python train.py --n_layer=12 --n_kv_head=2 --head_dim=64 --qk_norm=false --tie_embeddings=true --init="normal" --init_std_qkv=0.0395 --init_std_o=0.00809 --optimizer="adam_variant" --lr=0.00152 --beta2=0.98 --lr_head=0.00562 --doc_mask=true
Each number is 128 + 32 x the weight over the matrix's rms, rounded and kept within 0 to 255. Layers, rows and columns count from 0. Numbers have three digits each.

# layer 6 MLP up, 1280x160, rms 0.102, rows 112-155, columns 0-159
159084116136094140159095182159084028095114166100110059106111105127165139147135196134124132119126133165143145122164167112096164170093144180084086150143171068112098151183091084153106112133135125161107121136139104153144143139061079158180191109177161125067119159118060147123181119146122126134171139140137102161147130182172132131119119129117119140086156158192114115109124092151082102162070184133103101051145146122100088195152129156097061131129106150149121063111125075138134161162176169
155107094114153148154111109144127130157108144113122074124080093147130125113129122088125102147105165159125148147142106124142102123099118135109134132159123112156134148132122113137108119101166148125124163140138140129111118129145143142102128150119154148134131129141162151130142117161118133143166137145141154099143100121079118118134164128119160133089131124138148074140156105105124119126146109133111141154117124125094073133103162141092129107113114143108129121116112111125101137112155096
160160123119152150168114137125120109110148154127128078110137132129151129143175122116077135177103136129135168137094102092090119149113151096210135108103108100112138117097127129028095148141145129102151125138119127125129148111181165181207081106113126108107094106122167147118149154114120094105114079125101130120162126122115134154109103145149093127068091115107134085092181132084124201059109153125149141141131156163121156125109176142085127158151139183130129159103098158138159125126232134
121132134103177139127128118096137104186147062078111106155079160118108106164130169117049128187087129120132136120125118168105168170095148154086111128102173174107098136153156156175109130157220158143178103143113157190137154118106095128149116117147116060151118151120108193114134144107096041156076090136133170110086127144102088117194121108150167062198054106104174107170147180130125125143143130103093069101071077105079095151186129139180123149122075181132096145091170090156137134082179142
163149145166158203131153147095100072152155136129140101122066158165138183113144140136104145142089158135120212174134115130144132167051188114127107139153119135110146141193089133063178122153122123143163055061125166102129096184099114112097123085127116155088067103136124198126161129133096121127124150163162110101164194116131144115111166156139115064122111117136150124134138111079179094165098092173070122141122100125110090181153133163115090124077090120135111116095076160148145091146160189
132132172086145100136104129138168090129147155094199052061062134139156160114134159191161081188125099159123140177121119117093126173159063099202099147120161134045144100087149137091151113138128201126171098111125148172212115101124112158138144106091111068121106114163112108171174104127141115092077072115122080143139098106124120114150118074102123080065116157142145195135157132077127166153165154110137104086039117197066134040112092175112121147209159141120158196135147145108168103089178143
119143136107085107160150110140167069184156146118112109049083120106116126142146181152146149136109103148113062137106112118172122133121133151169081135097134130129096137179126102146126083181097171094112087152115139061138162114192105095210117151162113121116089122142033152164108090181136111183104117145112071153141147154138119129170138145144042108137132091156157185110131169090114137143136137147128101092071092171143118060125193209073102113116190110126177124130166110130144158108178210
185142181121123143128162125123152115095142119124146073209128100146100059125140150152064066211119066166090100135142104158126188165104102076121100118190147144093186176128156174082081157125155171156180128144157164150127150096172087156077123074132130144116113135123114148141102083106024091090082053176160158117172151101075073126171133108079106187071168135162141165161152104150149126099065151105125119103099102182100155059097146071099074112164164136112101139152095102075159136125181187
157142103127109138128094120092196078165144103133121167121100076110151171138115143174136098109113125123129100175147127142163167125129145128160050144162055167123046161150107120087132128129148124086183104142144106132121122113136117072112165146143109113100159144226103151091080102116139160097126082145138095167134183175082106081196180125102188051139150117126097112154160107133172100110110145189139052138148126123135115102125111135166111184146145118103190127162106122186104188108106103
160154127116162165212130135081141184112078203081098160154078167046192119116123133119149107118071068192103112158169137152113110150102138153078098130154082118150153171100122091087105077167115161183212119135132134139102170113091180100135071116124124136135101194218167082066161143156082120147095074100120116105158133090150162132203204108085068146132129156150142134111122107138131129121089140078138135108099107129107053127110160138189091180131103078111133127153082134135131137131161207
118140177130112115132124121133148090109107148096177128120125116133158205084196126114194149138114139136143149124141180131145112144109136153088092097122092076121129207109151170159166160143117185181129099126125143163075130092138096118164108167123085140146090165164083135096122104127066091165152077114074102157106153129156096116182152090125154117137126117088146069118104131087096138158111130168030118128094172133164096110069162116093106124139159136106133100186106061136197190122152151
083093187160186136148112084115099126165158114130148089166071157113092133127127111193142148165140102109111137134125171185093121130105098169102094131134073162121178132140197133133121118089166192099100141125121152083085129140137111095156116113138133102142122114062124148106154117158075075146160117149118111151134200074158130135203100136106145095145128148149163106189137144047146175143127119130067139097092118177137116158138173145119117142186171068099120106188088097150174094135097120
125172180142127116172106153134086135155122054155163150160150126071091118169099130117128080136149124143130145159139128151122135142122120130195110103134145130176121164086102107123128159092145115098168112159134077098137134113118128086149068103141108083131094158185129098128103128150178117066081093110073150152067126067179075128153104156106107110122134092176140131098168165130155072149100170089122087084118084154152104121156100118165090119095189143180097132191102110123112133166147144
140121039127176104139122102099150143135197096055154121090099180147114170081213121084091160176112166156098097152152113128091130145122095148128133159204146105140134124158163114072134120100174142161158156124160107159081169175150121132149140137137147087145129128132127193120171118120131163138137106158162113161087141113114118116167129105102145154126154126171102108187129076119121129130131179113142122090135136183123061132136179106114172118123125074108123083116073123118143090119136081
108180116111157131105109064124088119152159071198137156172137116122142190093179111133095155188080151191081100125159133122063157199151132091117160084163131125121083132145071152128108078093154154138104125192153137122137169166087138094130049142121098066098138123190085076164076142156117092099126079164110129095130197093146129110229172139152115124094134168068128130142148143133114169074179131127075037143142140151181123113180167116130060139137153115074082168083130132156179117177117116
187160111106094125138023138083121143126097184138104117136139160085224136136077143151136108121130146112101171145191097145190143129113094092165094148098100155115077131159144131152181062112144118056172171116152096114127171164142096133170109120097146120164138117119111134033097166145183088164193081149120118163136102105143154124111137137113063148171169156170103137093155043094115149123086123131127095083142174138145115146127159157096132149140126099124163171117110100121137064137139109
139147120141185172140105151118133091181146153131161128103131123141109109149120148116111121129119122156141154089123104149160128132148152110088097162194089090125106095180109143141099092131116110115106124105166093121136104113135155145127107150112088091100139089118148128127102162117123100150183077148103084135146172157124110118127089129165124136139223138175114128157124092116120122104085093134117102110131137160123091130186148140153114163119108134139100105140116103082140156145127127
116106120107174156156088082119114153160169130143092080073146179114147148149122130175120130157111110139125175110132132176111135107109146097162132142120140123061136119147135171146124146171145124092169091158075119142137153181151152166130060150175163109075133136084111169110190145167096094176092069159170093095169139088100052109164149142133124091115126145123107101122110097130114110165122155081119141119145078181096156112137090118098106101089129138071155126112162155133146125057155156
162161168121104131173129100092113106097151141201196125193084134121164126113077129210151111129118137181122146101118125217119159175092157168100101153138118134030068141137157082147061144124151173152153116161110136114131135108128059039138166121117101171072119181078104118102084131139061139120096146157108126125122153121111117083152115114083138120165157100118113152143146074021152113164105090126106035149157153137107157142143096116153121129191171111148156129116132078119104147155141196
149205155113158121201105078155100081156161104143092098116110100085181127146142129134181144114094144109127133121169131149123148196162133147195135128130205141159152158132113137170163114045191178104140058157139146105141123115084115124138109117126108078151123219160107187129142147206035098161085137130088150112108123089135088139141151129090073097095140105116102130123116175097119111095075090100102077130139125197098106110110192144072083140182217136067124189122173062165133130110165153
114111151087113122116185143151134078202079109061138151176154165062095142125125183080129111114131093120131144147124160118122127174094109104116100115157109098115128123157111141080198175117147119160104133151083126134154113149134124106117087077174143065113151174102153181088144126095092121176138113113124106105166125130126100126175131125147118122083120144093178061148154106140155150069135175163103126119101132165148154086183139134130127119168104113120157135115070166146140150097131162
130168103112110155172142187145146062142166097071153153150079124078171141092117136132107139132117099161158123138169165118156111092131148118141135084142077092128105146129100110020142112137120108119120132173189132104134123175082097122112122125136062135114072134141141173116135169147138146157122141146103117094134133147128027121111171119160180121157125130154131135168160087113143095120106086201193065077134177149117166098100116186129149159187142136166169076086109145104129118095125134
124193112182122113145112105084120135087164197192191178163149120099160139111114120128078079157125143128125085153147151113096104135153114153135102090191066117130155131097141164069123145136113117108083145155103098161145133118114127058118113154143048144127133112160117161097139133130059170104192147141054098143105110125110181118181135173091093126157148136168104122120169077092131142109156128109147101096115174126129090071144163135103138105117173158139132130165113144197164059155080127
133130153100143143181171129144109136123139130132125151131081148091143076135096172191124156143116086173130089165116135134096145086113110173136024100146189119114113124045158094146070133117131120098100198177135182127123136179119118105179086046157117115146115168134131138107145103159121184094057083129180107159091161213073124091101144099075141156155097157131145159186119137088094123097151153152155107062121137159129112118121120142135111113113091183187145100073096158105154151118114136
138095127129188153147105070119168115169179207074123166069083135125136166103199162179149100152155141178086114099167136145151130141094096141101083130178166095150166100106145117120126073143143116129126130180092157109121138188100075116138118154143086151114128169162101187180171066105098141131170121101101122112147152126129137152191114124019139111146149156128107156197119067096079064080103107121140115112046118181139105102178128140136129166114121148111147199118129089205243102151140086
182138007140081154192119143142077099155154148122130163134062196128102164115131150176081080144052155130112175137121104108143133134056138189100138140197141089123109123138153166130151134120106125115169182129116110128167135128128193150141137106115052083080118197088164126092176129114157128127083147149142123126095161169104117093125140115100135127111124065119123132166174068149140161146104185182172145141097120130160059144189075121134148143108101163161167077099087168087135087079086130
119140134117109121143117129089164144105171128098167140159104116096113125147135143108160132139095146139122108158113123115114103136126114162104118165133130131139108110187163147132132163100124151100135142131124122113106132102114084185134129089096112141106122116101154105109133155139143147101111125108145152114121138138131136125132127152153124132108093143146126145138143146110132113126146161124124091128110133127141136101148139154101113124109127130143113118123113134144172103122144093
125162072168169153144044107127139130129115160117125132144145121085173140091096161144148064112095149138105158145180155099130140161116068132103125130144090113133161135144066140117111064060158116108103130098136095165194107143088114142135131154168139142106123129104093152137119131167154116134133126125117151167120070145113131119101126182169139131153144171124133167089162045082112155071119188107156100082131159127126119003208133120101138109125127156113147170130165164159166138122141141
146207119106160132124112125136147148181121108147149147100087144127103098191161158099119044147112142132081134118105119162132162141092141179142076141121137173115077132080108132095111128111147137126159139148134143127194148144124033150148103141161082169100151170169046130182109126181141118154146064101116104110214124152134149118136126162089159150092107070140133118167095142121077128072141138094147127086089167160113057150143112151122150121148182117160152105123105084076133172145147185
178154102155157100147117108157105156162130099117137133141050148100109121089079173099109108230141178139127133142172123171131113149128110198149104167157084097107154112134123107087086076127116139130113152148118121165223119087146033084139096154174135182109142188082120142113138128118088108092051106103100124135129100172082133064113181129194121065112084046129128187106102168141136153137116108108163139107101134197145112076192210142068114124203124141105114140127142116107124170116119102
144110198089087136160141066132075108181113149157218071159115131132097106125136131068153072161085169139113151103076083145150171157066079093106145127131140114079102179110193168115168167135121155149140120172154086173134174087150153120138127135121109151121159157216135110182150127108108099112128096135123114097130175150099101088186133116113150098130072143088081114196151122167101134078141133126110095142151134126102120108140126163073082152166139145148092157099154086137172139143159226
118141116130176151187173151059128111146118122099138125111081184084136164130108185169119136124121054174093107070200170162068146169103143103134117087151078146139101084122130149056140145080163144144192087160129192116110108152130075149121134110088160060116162139104087148121164136135064081103162078114092077130127124126113127123169177192134166108128143121119114197148217148087155105131082120144047082098151110174128091107134120107137131171106175189141096184034133136194157163174225188
104120099136098181152087110123083087160142141150140155085173128165089163072114097146165143155101191110107132131115180136087136133112177107175126127094101134126146125124121154114056157125183190101128149092110125151104158149123089138141121136189087097109085161131132141125116098189121066108114133131098136202110142113141162102169138094091116109107094098084138146189141155104134175148130100202077163140085159180128107091095124153153125074101166095097148211148126129124145112132117053
133183108111150195131102140118094138128174132144171061153136077090188161103108109088121133105142096115116183084141102182111161178101086164157110061139053126140066114124120212110156162081116161140088138158086154206102130126180085118128066109146110154158093138120090122174135139161106197130185124129142065087160163153114078109132151153128123108141129107110141165152103130125152142148066095188100108162108169144113130130102067135167060147158126124105142189167073131150143109133127214
169107102102102156140130135123189117178189138112135149115113116153158140128161100114099078155123105113117093197131119129082150141090128108097111122182120115121135159056153115099130145140125157088171121153128123187141140126142147117168105111083089165078141123096135121151131065105150075103078109175170041148148146101074118105114127086078160125085098109113177152124154060132147161098123150132190108081088193158140136074115171161152121133141162139148127174121099180115168141123108215
169158072143108086138099087130064122083091181076098143145083137098125095152139154122141167156096113131078106127092107203158151142109076145163178120121174098128128115182100185149075104129167137108145115165068125106152112087131128116155138072121112080113153201093106149099156134202081158138103139160160115138116077132117109139140150181104111178096170157100132205127142142133138174127150132155134160094123067119054108063149174168117104090146147122134134177138134131079130096071190172
125146137119128127138098118131102081150130146127148133138066110139135114136133139114103128107068131110143168151143121145104142143095098177106101095136144110173135119076121121128127135112108114121134107121147156110120106084084178141118115125127092116145120153136131116146110118142157130164155114133145095117155140151146073151200134146079088148115101121131145148144122092139101160147084164125136133125110130119106140155127168153127148138160116126128162082121151143114157158104153186
116144163131171169086107154128116090141161058180172160139104128105119144120180129105131094115082145136120155099089200152110176136124140112176147054125157143080167140119096182092150171122125124151101098133147081163161142135075143136122143091178094099126138163182132155110160129156164112143121113136087164146067154112121084133158162129122111136129141135086158087120133132085139166186108167131033079149120163123103145139157124149116096159141124111101179102101112095123132120159075140
150110151153095107196150170101122145114147162109138168115132091123155141112155120148098133138120102085127101110167119154089097109138138166167132122167148155096156160089152113097141129144139142111158131120135192130101166134127133137161170065117111119109147136114138171073127128129132113154132062115080075078116157135087102121122138192145099103139201085064121064097155052069131105048156118173142150135127034105134096123146158116103135123127149061128157141173102106126104172113148146
133145142162077109128154147123104011173108118152129187144125110180122113125129173201155057139150124145141072102113128157161152093118158144140104157098139117099106127105116106151090134144184157118147117217132182111151174100078113189116116097157139103095154109150097168090132091141086126152162127137165135142102155177088093099185211148081086051107210123088170157178174163120078107129137113149107154151103071139108123097164199117170123118160173165103171112129125094046117139056158101
172134113057179154124125140146150097154091073126090091153084182099156108133097161173117106201164126154117174119135236187149122087116105131163147138161081080084137165125126178077120147101150125091111137139109114108176129151087116104162133126185105103078097107090109173129138136141077154138139079150084153109134186155156191099148109132122125109163207110172122104124127059081137154108121099136098024084154148105152118129167089078167121110155057087074166136103191127148174105156128113
197134062132141114187105170065071105150158081175091150062138075109205122090194116166145020149132110163130100142164109159154145098129082128201080144140134082151118157079134129091069181090176149156137088118116072126135112137104086146181141112170149141121072165110110130058157156123129132089126133159082150106144121166129145134182182080112176176135139155108181111196155080106079131120122065109101069080083160120177121107118231129122110141138090121057149208178140160153132144134158115
183147133119101101160108140131122161165138128143098158118121110098137168096130146107136166158110111118141195143138140159107059092150147213097124140130149108112166129079133162132109141137128172144121162165090160118128100137134180134126124112128137104096125143131108158089162159117121112170113106106116124128114130108150072133148120119091087130104138116129115132123103110161113136154090102118118116130126167122114089124125145148097122146129122136095134104111091168119155133109138127
130188102117081173118095188150150111121143116193160148112108133092146093065094135179131115134085143168131091182087126167199140123106113191123088121134169122067125215109123138091152156162116159119129092108072064110082217130107158130128149117158155130155111160124116114140105145178083173152157111171122128093129127203124117104130193103142137137116099160139188112137136090118097201150116095173062101129105147106140124127135180153142022123146088077118152100100062105074127096146156186
# layer 6 MLP down (transposed), 1280x160, rms 0.0865, rows 112-155, columns 0-159
087159161133088137118122122107120125132146087115137127162138135126126083090064104146138122133045131193121128134147077090105176147129150144192162137107107121134169131139100098122165063060068120101128125130167176151127057205166147135162098174188131167156129090135146112108086088175109142119137125140117130121108131173148115118166159175129124128096137109153114145135087122150082143115146066119147160167122149100167176098105161158107130152168140087030111128149169164164098100080105128
090178126129139099139116105094170108104135128123147157121162141133145121141142123137155125121109116143038125134113141133103100112203119150105111158131135157117119140131118115106139138119059107105110118120130156117156134090085133117154124141132084130099118131105131109094134156128124098118110131116137145147130174124146119203148087117141110132117143134134104173165126139138123144119100138121119153131146159093125138136151109119131126135080152133113130146106103153124178143116146160
132080103119120142083167099103151150160088147112136086106081157115114132130047060124157091072126104102171097143115135128111160113120128104111163129121191100130154094161131144129156140107078151156071143124161149144144133100128103146087091170097129110186115109135129136136095127166121177157135166100144119124140144149175087149080133108133121168153160133174167103167111101120149112153100086150113149115164113111120140200152115150137103139124125135130109146121179109111106141129102145
133071112208165155145146099130093089114132162152080131139184102166177151124176127082142130085160192123224126116098131124116115065162155106121125089076156126116119116156140123150100116100107112124156087184094131105129132089169121126119157141100167181156113067139113155153117159172149173077169097039128116113091183128109139131175127131141123160050111162147135135111131079105084107127133169065101132051177115151067142131184115149141184139132117106168116138158127113139153106127099137
098171160123133163147209094170113212154104168124115147062141115107134130158136146118114120146065132150074154146156098184131123155126065114098175139154101097056098174170030126067201094165095137176173135109146142094100120140109166134116081109140132091108191097143133073130107151125130130147100129143077158144103150112133170119094174074124082150140173107139086125102155138183130148109138128124127121152125097136179125105145149130098112124075133106176191117147151117070081074138105095
134111143221119089138177085178106172135122148123117135125160133134106123128135078132126104123169074107083024157105200110166136153127099166117125087137091159171156101124179149124094158102120050130134077112129126093143151100144099134069163123149106123131173111091152126165101152142125188177131020147107134172155132134167164125196194108125120169157156045091164127125116184144102147195141116108135126110187171138154147107127117084127136152101154070088105059100123111096155143107107031
145168117068140166136151114092123139137099077111098157185167105093112069164168155130085147156118145130118189136090120116132104140171147086093149142142099092114148155161064095067095174167152093116201154053129124119158136122154095130141152133184149130123130108107125085096145158089124198131155079092125094154124118155129083112117076117081104155143136185138068182105196117131133160119149091129110136050175097143196091106151152111117094146093229124195164161132165114178102080087173086
083173113124117095109115088142113191117191157209181151088098132158111168147092083148138122161102111127120176138175054111162182131121116072103135163112138125117218076094157161127118136111059170133075105135117141058160104144145149161160098088101175172113102093133091207160170119148085133145092149142125168151099119126093086131070142073152107149108130109111080080090091189188158174144081082119104139134120136164107112062166160130179119103131115066133121125143145142150147122175153146
116124166104127142062084110091106107059200114186139135090151138155118173142186090105094176114137147126083131122132157086153127089149101133112167069126173104157115098145131175125116101123118185137135065111131127188114143206089115175118110108162118163173118123140071148120110093137155142142127163099128113095169115114159178069175150118087126125158077180122135136103129143134114035085118088099199124086124136134169111116164128131113119134226091110104174151139075146111167107121125105
163076111140030159146186160108128164189169114056102168090106146127096091098143143144151048111066057164097096059178151162188183148131148174095118136122150084129173169176115156075134117144098069145106107128080160097116114162178148121151117176118155119148186116066159145075187085170093085076121098117133139206132153126127071113120153089113073167157199107103095220119174063113128111126104186143091116116049083172135154127186096159113060136109155148128174113151131116079155187197105164
163138149135136149109161059157097146150098087118141153145132144106130164216096134085112130134132131118091151159106093097079134083211075123115128119130129076154101110154124113092173115138102089116104130097191086106088162126195146166069094116155169115084106135113145164128111146105048151107128102144106108069179099180152104155179107080147134151150119107162155113078172118127187126149096138114160137131101105183180109113155160157162086158120089167124104168147136134161139121138108097
112159147141161095144161120082156127159096161141099120162148199161120134154094129138102116115101136072092097168119125061133153104122178182168134131099112168127154083127107176106140155174167119112066167136105094112127133082160168182122158121158140191106150132129078152122143082108150097141120067135120147102148121118115118120088144109089131159179104167139148171139101182089097122142105110074138158129088114117082135171146129102093154128142092145106098116107121114106123081115156146
087108069146157110102157154119201118127142169091095165142142119143148108097150150147160184146118152104082163103131127096125140110163128162063188116133125089122093134122161108104080136189138111076159079126095168192134130130102132146114129108082159117139083068091136141148125144120117108160147156145187090125162105116114164115075134129117204087111117126093153118114131114128076205076169112110134111133132109128132177131106177134147085149147100102175111148102115145115191121134093149
097098078168143115117164125082138150157037128127078178093139141168160111136189117161124128151142082095159107115129071145110106140120187111128090125169111089157100147134154129102132096088112097170145166109115165097085135173157168141198095115141080163072168123077140137130090170146140102050122140094149116129222104123140089106070103152154118144156154107111158170143123127132120129114110160057175166118117128120156084083120067187136120136143144180117087081131153126163166166162146137
106077150129145134089123128131149091123063159124124115094156093201213135124103137162168120098105076101135131116129110084134210105159121142115157166190166197097101130141169102179170119042170067140188135140146072117119075145116161155133132105111175116093169171078118102136157097092104113104068178139077091110118172174169109092100130119141127143145142090088152118146136102125159182059127102119171163146126133123117039162101137159098106108097151123105149063144211127097160158068117143
077126106142113112131171133114138126104116189142190194146138094103154189141110110195157112182126138110191202104140104150109157105124185160104093134093083088105166135132114182144072162098096106115103128178169149120093128087118136147053075107126140118150141145134125127155092144151128130127129130183096159072084121108159131189164088152064102101142127072148127092152136121118123158085180130114088082085241098113143157119099134181146211083136128108131124157155105120122113085109107102
157125154097147137190095128139125191092172115122105165146108121136162142099141104124104149134149098097117121136168138082174148104154132086139164101122139179089175114166139169091131144152155108160099168146097129076113127073169132145134137151124128149135077128103171126151126129166140128125145120089145091143094113098124140139097099109158113104103073142112132111091170118114141132143124142126136080165179068153147083142092138165153117111112119070137140106141145161107112142051094127
143111141143119144168170144154135140122121132165105205154113142133121069192105085162120186123154134108147125129061076150154108073169132100137128115116121109141134153186147125162094172110132104158098123118144133133155141143125137077085134110132109118152145072129111132144115153130173149160144121104176147121120074130113124163124065158099083171115049120154128095128096140105155128164120159122130104124134097172127166068107147105077092163109138117139135142114033144187150111112134128
120191162070120107101110074144064113160073177150123102113143202114104156145121133121139140103108086125117138162141122167125085091154146099075158117143128120124155105227175058143155139134121157098121174083143143191132142099076091117112116130112143124096150061163094125157185151088175185151107155156134073089119112124078172136143167091122180118161117165145100084115131138101034061131079066178103112153184130112103154161169078068124163136132160157151131099174146139147098115174134098
098079118111037153102166126131183086096202186153091152095125120147158053191169139155128116086169097078167162121163097118150073143014122140098095132087164131098151129137164140164131143172181120112150137109109164121110114162131181158135137084095146114117158074177186110099175153161189082154121077152088136164086168092175163098104089150103137110082070174115138086123158109130141083121132159155127119129134123163154113089114122126106174115182079130114178167133108097133095127075138134
173141209171110149075072141097127106182117130156083093110128151173086124157128118108099062133126141180135114090192137176127162131105169106135122159171116151096115141063122108157115133148089111136137121112107127097052155085122113077115142121130139149146150116149123131161161130085121184093116111164100124194114109115102159196093158147064146107134065160137122102135109157120074175107150137148122136134122166140129123067124087088135160134151123103165120154173146164130118137139069162
085117145139132124086159075095138088174077136136117124125163129075130156116147085117119110152087113061187135111098109090114091140157155077131085127109133137136151092134170093157127119107109163107190214143094133155117077115143105109110140107120195090127122130137124148142204151105105130136146148132179080163149111121159128160094125064106145174156129162123101143173168105116117193178127186123106102086138145133140160103113120105139198118123171122162078111115110116099163135120122105
216135110158166154213135137210084103166076141089051108076091088161125128180177110152122088090074123175067126090092186157119074163168163073121102208115122138128133120148117118118136096123137134177168103101161108141085127113111059171140163136138124126115161127096175143137132114121099139183096117142139176149130106134099109161104165090129114132145094133151107147130074201109160161122137112160133148118093133141074164075105109140121066137120133130105107169138138084085104169149178124
143149154147117135084084139108096155159146092086088119154087101126089115135165174109124122081088187139080143156112052132124157125146129141171120126167110112155101165104147112115110165149165171160155120120090154140136098057166075121126162154236096087092105116091147101104142147146143102059163097123158080149182144195172128168088165094154086095116121063148142117148172083108100106122118109104154211124122136185147194121165144107170117121140114149089139104131116081172087164138131153
028063067135122126155073137166149159153111123127185141208171136099127165110161078175132147106114157145142146095158071146102123125126147044119139075079140099152130137099152097139189114146088150131099099210100184136160129114121082113079141190132136149117132123138150167133066070147144111149132123141172082089112115123138163104109095156175188119129195150079172160164143102067168150115157090139107131102150130135095094090140090086176132045107131101131180087148119059132165110137208154
143138057047170116068079092066134125112107124103111093156152088195141120100108094137139141101094104113143169173065140139128142186165162099189125197089166195081183127053155137137157094100122092136138159172137116117086117092193181186110145115094167079158160143062102105154137143133145182193080120150121122125175190048119127072122156176148173145110184101085185111194136098175106087113115153206153106148132096150166068161087139137072060107158113161083136081140147154166124027096116088
147114108140094128133106120134150141133138140159103084149137134145146115113105111135124106141141104141255147121137118129093138114162148117130123103133098141131141118143134109119121125141141135138099122129096117135109115150126139110108122139159112123123102167124136101166167085099094089146132110135133135144140148134146102164158118098129126114140132122083132103158187081156129121085121088103106135175137158145110125129139137162138146130118163090118106136134114097143109123225125127
126150106106136187116143157145143158139094112158152146121135178141136132148181134125136079070153119155056138134125106107117150074157144121170097096195166127069118137087080134150177141118143116126173150118063139111041170135128119114111123162086161150099124109094149077202061095093135165075169171102184110106084142138171131130138168139117121122151093143151124107141115128150128174115113123133129125123149086095115201129109164117131121123108126139070098126207088188179065109159058106
108072076152135135072096092108109137095104099126130160145148099125158123099160179071128147165096104167130171113129113103120112087189165153090139105147178131128170137092132135091159147175129133096135111111099093108131097119119101130128163139160151118132118175162150102092070144154133173106104140151086164075104067138139211148121207141160111105110171081117116117134084146123148094136152156100100061137135155120173119124113204145147088098185188191081143151107134140106139093063172152
181130085134181132129120088126098182082171084120145141123086143124107167108123153127049141124201109117140188147153118139164143074137127092185143159195121095084178136146080078109169109176102146128130217087116112111101165144122142145156115120188118158159141174125121094170102124090062169132077120113107138128122159114070175080095138153139171130140096121137180150168168128086167151120095046071187177082095076119159118098129113138087070192132148152107118099153082111093086095064152188
169090172105168158128142094147134134051120136115100130078156092115123145098111158193111162087141155093064132110133108163181180117142143137122108090070125137083109137122090171146130128112133076150100039163213130071132160129145095105115138103136076085090185170204193204149160119150159095114131084138181157076076126080188137158104130158102152122140112085141129139117064156150145144183077115102128112115135133141163146197127110149121079041086149163062144091143100154151175159195113155
174177097081105172127154158177131041138100106092143152111098152115178082160241134171093133118100132147107110061155136144120099103129117166136200184108097108160181129088115156087187122091149111059137168177093095225143108087099040113179086060156129167088072156155115157118112129187113120185103092092091117158149120195126112131142135146104069128082148104185155082102088087098151153147121195159148084136097130129154183108110176125160100186077135151096115122204045092180117126119164110
094103135207114113203101114108173078233181093152094097110115134154171121141115102116113171115113148127128138102134114129179155140144089062165159123157150131109102143118158133117127144112124108105095122149150114081097167129175135120082149166115208149087120150136084091166155146114154129153101131179110153091115123116136105136066135135145145125164136105103123103143102123108176100139124096117080207090088108147133111162107090142102089146087092115118085157100141111131145204157095162
154098140131091126112125147128154189109154117109136102121073134142111141151087148049141129195161171177087107114098168142165146075130104201134145108070120132147150092089118074141137110151176112082123134110175101133151178181131145162105082132139144137114067145041113059161136155123134173150148134135109144150164184056202133132174165115200145155169144129159091151111099138093087108144133106139153063100110184137140085142156109120062050104105152101093101154124200144085112148038109149
147112152126069081150132123123149133140112128110185180101105127118149128140149134126116169121144107104141130089138133120061171125173137142125187135112082126135126115081148122140127160136128075118136115120113106109140129174164111105094062105099149089114098198154152050158111088147137133101141169090180128117087106132130152196125125132112109155194123105069158189130166135140125165108140210122124146089112062097126143149149115114128186144081171097076092098159072153137162154112162088
143176172113139157152120117105145117155176093142110142097138119164115094127093133131082173117152139145151177147129135080132126170090156127164067077067140106162110084154115161091128120095129115173093077104131111121169196090131116105083139145126093172148164103147149158118148135139134134130129176130127112092180125097163142073170113099111143166137120106103142153111128091128155111104151120123104130160130150114120170104111117059125154144162087063093180109123118141198145126141099112
130061125121105091156135105110175131073134121155100142127122152153100136137141103111141098098132139154060140140167121115144152191139134131097187124099141145119148133141144131132155135164105153135131106157138129121102110126168110166152158164068125136145154101157166080176128137112161098138128162144160120116114138081126186114094125147154081132160125147136182114101186131130165115134150110107107064120087096085148135150122145082125053105117132096155088150143105110126090120107115088
150114116152160103157107142205170135137118111140097163122148145171140121119140051115159121164113166094162107093150119107119126102112128129162125162107139104125121140119106115124147101082106086152143152112128162127100138130108106121165138116119137123142121157075152153126139092103102149159142128084107062083142087146134139154177125097119139128129140106184066116168086109126122162074140140106122143099100118160139143111101200077123196125107139187159122119119122166125103142169172129
104125143079123150095096108211117110212123122172140117143118076137157156131082171081164090134122155097093140102119068126135151109161153170096133145121120109131132084152121128128168158128125131077110116171096132104166101128129100128114135129173134140123127137123113086164101121152129139147120172107164122159176095166143106091140173132092102168119123097151137117123074162110113148164094132062132139116130159118111132132115110163156081118111121193106106136106104150118176164128136089
157078161171179189135120080170144156095171120062148167116122104091178163133175060111072104089179098160147187177098120118145120108106106157097139148106097059080121157104126130075136152138138111088139085172108149130194154135105081149140110101153106169169146161128184088088132136157129141134075096115130126158182131121169169064140123195130161175106100118098089115151092185081177098158055174120114098161180083109140107175104074135126136108122144076171177055170102083119168096142205057
201123140156162132158141132149112128184138102145076164157179152168105136161163071112121164132116112109089120147149129146155048078147045074078163078141132143159157124185070111110091123178061126087156098136195119102053097044075167132108138121160090192115167082128118140130120148118100208178135110101127091093201116100133159134114146137135144143088121119032152175169143134140124108130154148123188147143113057154138082133161095126182084089091133113145181080141123162113129190061135134
137078167130089146057116148113112165129122137150142140143101143118119089113142118137168125128016190110082090146095142154141095116177244113068140069081121161106101143160129115173120184122148170183123170145236172103064144176117109154056123118104141112136163115188129172174124133049231123087104087180128184069121096145125106160155156155110169098074155052126115119225052143077055062142056109114113179060193079142101147088123065077143134104089142183120132141142118140140097187188158205
172105120128136118125090126151134106063096136148176117103091148126128096118147148137154163132208138089094140152085101110158134121185128166152177194143107138098099183135166128170103149177077161095128164160102123141096140161108103144146123168147112088088181147146154102176105165167100148127121138116142086072104109096096119132109131151136117076143118090129118093085099109126122116128153179142136113134144114139155121119093153145097060127097119125115102152125131136109157095058101143
070154071077133132131119159153136137108187144111138103098131168136136169197075054093132201098121121156219129107125093082126213142125122132119163110149089112093087151152084091132098138109097137095103055149092146121141142050177193108188075188106159097188113143105124155096137131085171132152161135139138173111156137125096090139125153088187125182144168138175129136168175141125151119096082133136117143212144158122111129117129152059151101111118159095091136146100105133068121087084165092